{
  "num_hidden_layers": 16,
  "hidden_act": "tanh_gelu",
  "norm": "rmsnorm",
  "lr_head": 0.00595,
  "max_steps": 4128
}
Each number is 128 + 24 x the weight over the matrix's rms, rounded and kept within 0 to 255. Layers, rows and columns count from 0.

# layer 10 attention value, 512x512, rms 0.124, rows 85-97, columns 384-511
[[184 135 144  85 129 125 114 139 111 148 119 113 160 154 132  98 156 133 135 160 126  98 183 126 123 167 139 119 119 149 118 103 109 150 108 180 174 145 127 111 133 150  86 118 158 116  99 132  95 121 162 127 130 124 126  93 131 163 107  86 123 120 137 178 139  98 166 138 134 118 156 117 132 131 117  98 116 125 124 122  92 175 100 149 159 134 116 145 152 152 138 130  95 112  88 121 164 123 121 145 114 119 129 116 152 115 121 148 138 151 142 123 108 113 134 116 127 145 133  60 106 131 124 115 133 150  96  91]
 [175 101 139 144 146 166 105 162 152 107 128 110 147 191 125 135 141 132 115 138 130 119 184 110 152 131 139 102 119  89 106 155 149 101  82 151 119 158  92 145 142 125 109 117  98 148 173 134 134  87 111 121 142 161 107 129 124 134 135 156 168 153 166  97  95 167 151 144 135 113 144 107  76 135  71 139 157 104 143 146 105 110 141 109 141 135 164 180 131 169  64 141 112 134 137 164 129 166 139 120 145 112 112 118 132 170 125 105 128 155 122 130 144 101 136 142 171 118 132 135  98 114 152 133 110 101 146 170]
 [165 128 170 161 109 125 166 129 127 110 138  82 129 145 173 108 113 127 112  98 144 115 101 154 132 156 125 135  93 129 115 133 132 143 141 167 112 139 136  72 134 105 151 116  88 124 133 124 148 115 124 117 137 134  95  98 128 117 103 109 139 133 118 136 103  89 141 104 120 127 101 120 184 140 136 104 111 118 126 121 123 163 151 105 157 120 123 153 115  87 138 107 176 131 141 129 106 147 130 108 103 166 113 127 124 162 135 131 176 122  95 123 151 171 144 143 127 156 162 131 154 150 109 166 173 143 141 126]
 [156 174  98 140 109  88 136 165 138 146 169 137 102 116 134  99 111 119 104 118 139 150 145 118  94 163 126 190 104 135 119 201 141 159 121 102 185 147 127 114 132  94 131 125 185 122 117 112 156 109 154 171 132 128 146 102 120 113 113 118 117 158 142 132 129 127 132  92 121 147 127 123 154 136  89 123  93 157 156  97  97 138 103 171 124 144 172 110  88 106 163  81 144 132 110 165 144 129 163 131 140 148 112 129 125 154 122 147 135 125 161 148  82 132 144 178 159 155 135 168 112 144  94  93 144 107 187  99]
 [133 134 148 144 157 122 122 101 143 138 126 127  85 132 152 153 147 151 170 129 147 148 140 126 135 127 132 164 132 171 136  96 132 103 109 125 120 113 140 155 131   9 136 111 152 154 142 107  96 144 149 123 163  87 169 128 161 120 116 100 121  96 117 142  86 164 125  99 101 157 146 102 136 142 173 134 119 119 130 118  86 114 134 127 134 146 108 111 108 135  93  92  85  84 114 143 202 124 120 151 146 135 109 123 136 120 156 120 104 153  95  81 115 100 157 111 151 106 128 126 138 115 128 106 106 138 140 147]
 [ 87 116 139  99 168 139 145 115 115 109 126 115 122  94 134 170 112 140 135 141 116  92 152 124 163 146 128 127 169  92 102 137 113 108 113 107 145  93 126 150 131 151 126 156 135  98 150 137 137 109 102 107 117 119 148 139 130  92 141 151 131  62 131 134 110 176 114  89 149 169 133 132 125 150 113 165 109 121 134 124 137 145 151 136 112 127 142 104  85 101 117 134 120 125 108 123 116 151 116 136  84 154 153  79 106 135  98 144 122  98 104  90  94 114 123 111 113 159 147 109 112 135 164 172 109 112 106 119]
 [161 148 150 110 130 124 125 174 108 150 107 124 104 130 114 130 137 132 127 128 144 122 144 151  92 118 148 118 129  87 101 121 148 127 127 126 162 133 159 136 148 184 158 115  80 152 148 157 107 114 169 116 108 111 146 192 155 114  93 135 158 133  87 120 117 133 108 128 109 131 132 129  96 122 117  75  97 128 115 130 133 153 147 116  82 103  71 141 105 154 158 126 103 103 174 132  77 146 125 128 174 133 131  93 135 143 127 151 122 101 107 119  94 151 103 150 175 153 164 144 109  77 118 130 131 121 151 111]
 [113 122 135 115 131 176 120 154 128 129 114 144 123 120 113  81 108 142 175 109 138 126 132 116 109 166 194 104 151 111 149 105 102 133 133 108 127 132 143 152 106 142 125 113 138 160 168 111 108 137 117 119 130 149 111 132 137 165 103  91 133 166 129 157 165 105 156 102 164 127 119 125 143 133 122 130 138 111 115 120 146 132 147 134 136  99 149 110 121  75 113  70  89 140 106 131 138  67 118 140 143 150 147 128 132 107 135 140 164 139 128 107  99 178 157 136  96 176 101 173 122 135 139 141 140 117 104 128]
 [127 108 107 125  90 130  48  96 122 172 127 144 104 133 140 155 131 113 140 134 114 158  77 137 150 128 158 133  99  89 120 122 140  84 120 128 155 120  82 120 118 117  64 140 149 133 114 187 109 122 103 131 155 121 148 116 172  70 110 113 133 143 128 145 163 151 123 132  89 144 127  91  89 140 155 130 110 143 164 110  91  85 141 102 113 139 104 158 101 177 113 134 152 140 147 136 162 149 137 152 100 132 147 118 140 125 137 158 142 120 150 160  96 139 121 147 159  89 113 154 124 146 128 122 146 126  76  92]
 [ 98 121 147 149 112 151 110 158 118 162 149 150 103  95 119 133 127 173 124 161 147 120 124 148 139 106 117 116 170 126 102 157 105 116 134 153 161 120 140 117 103 113 101  72 117 128 117 167 107 134 125 122 135  99 150 102  90 145 129 162  70 109 159 119 136 160  96 101 141  67 123 137  60 146 134 149 177 177 115 152 130 146 134 110 167 135 178 123 170 143 138 132 123  96 124 108  94 126 153 135 125 102 100 161 130 117 163 104 121 144  96 136  93 127 145 131 122 130 183 134 132 120 126 135 153 125  78 112]
 [109 115 143 170 119 134 139 123 104 140 152 126  82 157 155 143  73 173 118 139 152  90 125  69 127 168 103 110 124 114 142 163 140 180 151 128  73 110 153 116 141 126 181 107 147  96 139 158 149 113 145 132 144 134  50 115  98 108 128  96 127 108 101 127 165 106 134 143 109 141  77 111 166 141 108 115  96 124 160 148 138  98  68 116 144 119 170 159  95 178 137 133 106  91 126 127 164 144  73 110 153  80  85  83 113 153 158 105  91 129 149 109 113 141  90 148 105 138 157 127  84 131 112 150 124 140 108 145]
 [178 104 148  99 114 152 148 153  92 144 144 135 101 147  98 100 142 133 101 113 132  92  79 111 126 112 137 156 107  96  94 100 143 135 151 116 123 120 134 128 106 132 140 173 111 133  95 117 122 119 114 109 133 170 120 128 113 146 132 129 110 123 125 123 119  91  98 146 144 143 151 159 142 140 102 164 120  93  91 110  79  71 140 164 152 131 135 140 139 179 165 107 114 136 117 124 118 150 111 171 100 174 109  95 115 126 148 144 140 133 130 126 144 140 124 126 145  94  71  94 148 111  95  95 123 123 125 146]
 [174 102 101 119 113 163 121 130 130 114 104 116  84 164 158 161 137 105  81 141 110 174 123 108 113 102 110 111  83 129 130 103  81  91 148  99 120  66 112 118 111 135 108  90 127 118 143 154  89 149 110 144  93 128 155 121 159 109 140 158  94 161  89 116 116 151 122 144 103 113 104  54 106 153 130  67 104 119 135 109 180 145 134 119 161 118 122  99 135 109 102 114 140 156 138 140 132 172 110 161 119  91 124 121 145 125 135 114 104 102 147 129 124 141 161 140 132 153 113  83 135 129 104 126 105 131 128 159]]
# layer 10 attention output (transposed), 512x512, rms 0.215, rows 85-96, columns 384-511
[[106 133 106 105 133  99 176  85 103 145 119  72 132  93 150 115 169 138 126  65 156 148 117 124 104 138 138 135 146  88 138  93 128 167 111 111 137 138 116 107 158 130 132 131 122 116 156 138 165 107 158 148 122 116 111 150 126 123 169 159  81 128 146 145 125  98 101 131 157 135 121 126 168 164 104 169 145 173 130 113 106  88 134 129 118 145 153 126 142  93 143 134 126 128 167 108 149 112 144 118 117 122 178 108 140 141  97 118 104 107 113 131 144 127 125  97 155 128 141 154 122 104 102 145 145  99 107 161]
 [ 86 129  82  78 147 120 154  98 130 126 129 136  98 112 106 116 113 134  91 102 168 129 128 115 109  94 128 136 154  70 157 126  82 152 152 139 115 124 124 138 136 123 107 152 143 126 118 136 137 167 131  98 144 143 163  83 110 124 176 126  83 106 125  93 119 135 128 152 161 130 102  89 167 130 128 209 128 139 123 136 144 131 147 139 130 135 147 150 152 103 129 152 123 129  68 102 142 108 154 152  90  73 143  89 111 112 130 129  96 148 121 115 154 149 142  98 105 137 120 104 106 104  57 130 129 146 130 115]
 [123  93 129 134 152 156 130 134 128 106 150 123 141 125 111 136 156 103 119 172 147  98  92 141 153 155  86 137 133 108 144 104 125 113 158  97 114 140 121 136 167 121 114  99 144 160 126 128 132  90 111 162 115 132 112 120 147 115 105 131 109 170 126 139 105 137 122 131 125 108 119 132 104 134 122 102 161 120  95 165  85 159 106 141 101 110  80 109 169 159  95 129 129 110 153 133 109  86 149 126 155  83 122 154 127 153  99 148 123 159 142 114 150 171 156 143 122 108 123 111  95  71 148  88 158 174 165 117]
 [119 102 139 105 141 124  98 120 134 142  83 101 148 118 113 117 139 120 168 100 168 104 105 139 121 121 123 100 119 116 139 102 119  68 128 127  60 109 109 120 149 175 146 133 159  98 111 106 138 119 119 108 123 147 169 160 142 160 126 125 103 130 132 133 118 154 132 122 136 161  99 119 115 169 143 105 154 143 124 128 127 165 122 128 167 130  99 133 120  99 140 159 103 156 144 129 147 138 158 134 161 112 159 149 118 108 151 140 115 105 127 147  96 158 119 133 144 133 132 109 110 101 156 136 129 121 103 125]
 [134 126 112 107  80  73 121  91  88  97 155 128 126 124  97  83  96  80 136 126 159 112 134 124 130 158 164 118 138 124 131 144 124 149 132 143 135 145 103 142 146 163 116 130 112 112 157 115 151 124 123 126 136 169  71  90 113 133 130 107 101 120 158 108 155 132 101 123 121 117 142 151 137 177 122 142 146 148 127 170 131 144 152  82 111 120 132 148 141 111 156 133 142 131 118 134  93 154 130 110 113 145 161  90  94 141 100 172 162 142 107 149 117 111 145 141  80 171 132 164  91 139 110 122 141 121 122 113]
 [134 103 164 138  85 109 104 140 127 136 139 128 196 113 134 132 132 121 130 121 134 146 106 128 110 156 155 114 111 138 124 131 113 149 129 114  95 114 156 120 124 164 128 115 140 164  88 152 111 153 160 113 167 141 137 149 130 146  91 141 119 171 130  93 105 107 150 145  97  95 135 143 190 157 128  87 154 137 116  87 106 117 131 161 128 143  72  81 167  99  93 118 142 128  86 143 151 115 135 132 136 142 160 104 140 167 122 127 147 125  95 124 128 123 166 139  98 109 122 134 158 131 112  85 128 121 116 150]
 [120 110 130 124 150 137 122  89 141 101 122 147 179 133 103 127 115 172 128 137 117 127 119 140 129 159 109 100 128 116 154 111  95 174 140 141 143 122 133 138 156 108 131 124 131 140  87 149 167 122 131 133 102 133 133 116 101 131 161  91 122  96 110 110 104 175 104 173 105 107 140 123 115 107 117 166 166 160 120 138 173 111 119 159 122 147 119 185 148 117 134 103 139 126 127 128 155 114 130 100  74 137 114 140 138 118 132 100 132 142 120 107 216 104 118 103 131 107 128 152 145 154 138  83 143 103  79 151]
 [122 108 178 123  83 119 142 138 176  84 143 127 114 138 180 183 153  87 134  90 139 146 136 159 112 124 104 132 118 129  61 160 158 122 130 137 169 165 112 162 194 124 165 136 145 141 134  96 157 144 112 110 145 116 118  95 100 111 130  93 141 144 150 137 140 127 157 160  97 141 116 137 133 119 142 142 142 143 146  92 118 129 141  62 133  98 120 182 169  92 126 140 150 124 132 104 124 162  88 127 145 146 137 126  95  81 143 139 141  71 128 132 132 112 125 106 102  54 136 136  93 115 128 133 137  61 146 117]
 [133 126 150  96 154 126 192 110  98 159 112 160  86 149 121 103  78 114 113 117 170 125 106 133 111 131  92  81 132 176 150 110 129 139 154 137 120 129 117 142 166 151 123 141 109 136 149 116 116  84 126 152 100 140 128 134 101 141 153 106  83 122 125 146 110 129 113 113 198 120 169 149 154 131 140 133 150 164  68 102 167 111 118 104  81  97 118 139 118  91 144 156 142 124 119 121 141 131 114 120 154 104 123 135 112  66 154 108 130 147 106 101 137 117 147 102  99  97 144 115 143  74 105 145 124 228 175 120]
 [102 111  40 133 131 111 157 113 106 122 118 143 169  99 137 101 124 124 130  95 139 128 173 122 130 127 154 191  98 134 135 121 150 178  77 132 136 208 138 122 132 141 117 155 115 153  85 156 129 135 130 133  88 135 115 140 118 128 159 102 140 130  96  97 116 119 189 115 113 133 131  89 169 166 110 122  56 140 135 113  78 119  98 151 173 137 137 129 104  75 134 130 103 137  88 148  90 133 129 130 151 121 125 106 152 147 127  99 143 100  95 137 177 119 150 107 117 129 105  60 123 124 160 113 138 109 134 143]
 [101 140 136 102 105 118  82 111 109 114 141 130  83 100 145 116 210 123 119 143 160 112 157 132 110  85 118 113 112 191 102  88 121 112  89 152 152 114 172 118 102 155 124 154  95 121 146 107 112 131 115 114  94 124 163 137 150 124 140 128 127 117 145 112 137 161  87  85 153 139 145  98  98 110 126 126 127 149 159 112 177 180 122 143 132 122 140 132 108 106 160 188 141 153 188 136  88 125  97 159 141 143 112 124 112 104 124 103 125 143  87 100 137 116 123 123 135 137 131 167 110 132 163 139 117 126 122 130]
 [113 171 129 154 128  93 134 146 133 125 130 112 126 101 109 126 116 116  77 159 147 140 132 146 123 120 120 127 122 147 132 144 114 172 124 139 170 136 114 134  80  85 126 125 115 104 136 127 140 140 126 121  93 133 125 123 119  98 111 128 142 149 157 147 122 146 132  82 126 152  93 122 104 116 114 127 157 162 143 200 147 116 132  80 135 100  99 134 117 124 110 193 143 136 134  99  97 113 119  99 114  80 179 105 131 133 111 102 108 134 176 101 126 122 104 103 154 108 111 145 114 105 142 145 126 148 125 104]]